config.yaml
n_layer: 13
d_model: 512
n_head: 8
n_kv_head: 8
head_dim: 64
d_mlp: 2048
vocab_size: 14876
activation: "gelu"
norm: "layernorm"
norm_place: "pre"
norm_eps: 1e-06
positions: "rope"
rope_base: 10000.0
rope_fraction: 0.25
qk_norm: false
attn_scale: 0.125
bias: "all"
tie_embeddings: true
parallel_block: true
init: "normal"
init_std_qkv: 0.0153
init_std_o: 0.0153
init_std_up: 0.0153
init_std_down: 0.0
optimizer: "muon_variant"
lr: 0.00934
lr_mult_qkv: 0.7
lr_mult_o: 1.5
lr_mult_down: 0.7
beta1: 0.95
lr_head: 0.00522
warmup_steps: 200
schedule: "wsd"
decay_fraction: 0.55
decay_shape: "linear"
final_lr_fraction: 0.05
batch_tokens: 65536
seq_len: 512
doc_mask: true
train_tokens: 660900000
steps: 10085
dataset: "wikipedia_en"
Each number is 50 + 15 x the weight over its row's rms, rounded and kept within 0 to 99. Layers, rows and columns count from 0. The size before them is the row's rms in percent of the matrix's.

# v: layer 2 attention value, 512x512, rms 0.0878, rows 413-418, columns 384-511
# o: layer 2 attention output (transposed), 512x512, rms 0.172, rows 413-417, columns 384-511
v413 102:34 55 16 66 54 61 35 51 72 60 25 46 47 39 55 55 56 58 44 66 76 57 57 81 41 55 49 55 51 44 40 60 84 54 28 43 34 48 56 39 56 68 78 45 69 40 73 79 68 45 42 36 70 57 27 56 58 56 51 59 66 51 50 92 55 52 37 31 55 40 43 66 33 27 46 66 69 64 43 45 53 41 64 37 38 37 47 24 46 33 54 51 42 68 63 48 88 50 48 66 40 37 61 41 50 36 49 71 43 43 24 59 38 73 69 42 39 49 53 37 65 46 72 38 80 33 20 37
o413 098:61 69 98 60 39 35 44 69 46 38 43 35 80 50 11 52 31 45 44 66 56 60 44 52 55 35 69 38 30 69 48 83 59 40 37 69 50 51 41 61 56 33 50 33 73 66 18 35 53 70 68 47 40 27 42 57 54 21 61 59 64 72 62 74 50 27 74 56 74 61 45 74 64 26 57 60 12 39 16 50 49 51 64 43 41 44 60 52 58 54 35 37 48 63 42 47 34 43 47 22 41 60 47 69 42 54 47 29 67 38 36 48 53 51 74 66 57 51 67 66 54 64 61 64 56 54 70 66
v414 103:71 43 46 20 69 54 42 58 21 50 40 70 57 71 36 66 54 65 46 49 69 61 55 31 52 62 37 34 65 39 45 52 48 41 42 58 46 63 62 46 41 62 57 28 33 38 39 45 51 52 67 62 71 46 37 64 45 48 43 43 63 36 39 51 44 49 54 45 44 74 60 33 67 34 35 40 16 40 40 45 62 34 22 30 47 31 46 45 25 46 58 44 39 52 39 59 62 51 72 50 58 43 42 69 65 51 49 59 63 43 76 56 55 48 41 32 58 43 52 37 33 51 36 63 41 46 44 31
o414 098:52 28 54 70 45 67 43 49 44 24 51 43 41 54 74 71 53 43 39 65 47 63 00 60 61 12 54 51 84 44 55 38 57 75 71 25 64 42 41 63 67 42 66 71 54 62 18 54 52 59 51 33 60 64 53 38 49 58 42 34 63 52 58 42 47 42 35 70 78 53 59 64 54 56 53 53 57 56 49 82 30 59 42 47 47 17 32 69 93 47 35 33 61 57 66 49 50 31 17 54 35 29 46 71 20 56 54 35 51 78 41 53 59 43 39 61 67 66 57 37 49 53 33 47 42 52 75 67
v415 112:44 23 58 60 29 49 54 73 79 55 46 25 18 46 63 42 57 55 40 38 43 51 60 62 27 45 45 26 70 44 36 61 39 43 57 37 27 52 23 29 77 21 68 47 72 26 43 39 43 23 46 12 56 56 54 54 63 63 43 37 86 64 51 78 74 46 77 21 65 34 43 37 49 66 44 42 37 58 52 69 43 42 39 49 67 57 43 50 62 59 45 43 37 44 43 53 57 29 28 13 61 56 72 34 31 69 77 40 21 44 58 64 51 59 45 41 46 65 71 56 47 41 34 37 37 78 33 35
o415 107:39 53 64 30 51 48 22 32 31 41 39 46 62 29 42 51 34 31 74 70 59 38 60 56 66 49 69 42 50 37 30 52 61 17 62 62 59 57 14 17 46 47 59 42 34 52 57 47 44 64 58 48 55 54 42 35 60 38 45 53 57 43 34 14 66 61 47 61 75 55 24 69 82 59 81 20 53 33 53 33 67 44 51 40 28 41 62 57 52 45 35 62 24 43 48 39 58 59 55 32 57 56 52 55 34 37 59 60 56 33 56 68 60 39 56 56 45 32 19 34 51 60 61 17 61 51 25 44
v416 107:43 55 50 58 80 42 37 47 43 51 63 35 49 54 23 54 42 40 18 76 41 38 27 46 48 28 75 58 50 62 40 68 33 56 59 12 37 54 56 61 40 41 28 55 53 77 25 55 82 39 48 53 18 38 43 44 36 64 77 46 49 31 29 58 54 51 66 54 67 90 56 53 69 54 40 70 60 61 47 66 38 43 32 64 46 64 43 59 28 71 77 69 50 38 53 39 44 39 43 61 26 47 38 60 42 69 52 51 71 61 42 47 56 37 61 30 54 60 46 55 72 39 65 47 52 36 21 57
o416 104:59 53 27 54 46 55 47 77 66 65 58 40 34 51 63 42 60 67 34 42 56 43 64 39 44 58 52 73 28 53 56 53 48 40 64 74 43 49 72 25 54 79 55 48 28 49 27 51 34 92 36 40 73 41 57 55 74 39 16 53 64 67 16 38 16 48 32 51 79 38 61 50 17 48 45 26 54 47 42 58 43 45 37 45 51 67 58 41 32 56 37 29 61 72 39 55 61 57 33 40 78 47 52 48 54 73 74 40 46 50 73 45 32 71 39 64 66 60 35 48 58 46 49 51 49 47 39 42
v417 104:52 66 12 45 55 56 57 59 64 50 63 55 60 29 49 57 74 45 39 72 37 48 51 41 57 56 42 39 45 39 53 45 41 51 71 61 37 40 45 64 55 79 40 72 56 68 49 67 27 30 24 38 43 41 62 49 11 56 63 47 59 33 48 64 54 84 44 41 42 37 61 47 54 71 71 49 63 84 50 59 37 52 29 47 54 62 22 32 43 61 49 54 59 42 45 71 20 45 77 31 54 22 55 40 28 36 57 55 51 54 40 60 53 64 22 62 65 59 43 47 53 18 46 56 22 48 53 60
o417 099:59 49 74 76 52 68 48 38 32 63 24 47 49 45 71 69 58 42 46 55 62 43 59 53 60 40 22 64 31 36 35 76 62 59 39 66 51 53 51 48 42 31 59 33 50 65 69 63 56 56 50 45 61 58 13 41 64 62 35 23 38 54 61 51 59 37 66 54 63 42 13 45 88 22 82 66 59 07 28 39 62 38 42 50 28 61 25 40 54 71 47 48 41 53 45 45 48 50 45 51 48 51 50 53 44 31 51 52 62 35 43 50 79 32 43 44 47 60 47 74 50 81 68 61 43 53 53 57
v418 099:34 66 25 44 36 61 75 53 55 44 55 48 60 66 23 65 28 38 39 38 05 53 70 20 58 40 48 35 30 65 67 69 40 52 56 43 48 41 19 47 51 75 54 68 50 68 64 37 39 59 42 42 44 38 34 55 25 60 36 56 17 60 43 48 61 21 31 50 22 51 39 55 44 32 23 57 57 18 46 74 56 38 49 29 44 43 59 39 64 74 75 47 36 64 54 55 53 66 58 38 46 64 38 43 51 09 56 69 43 47 56 49 38 48 64 30 65 42 37 50 53 57 39 63 47 77 48 30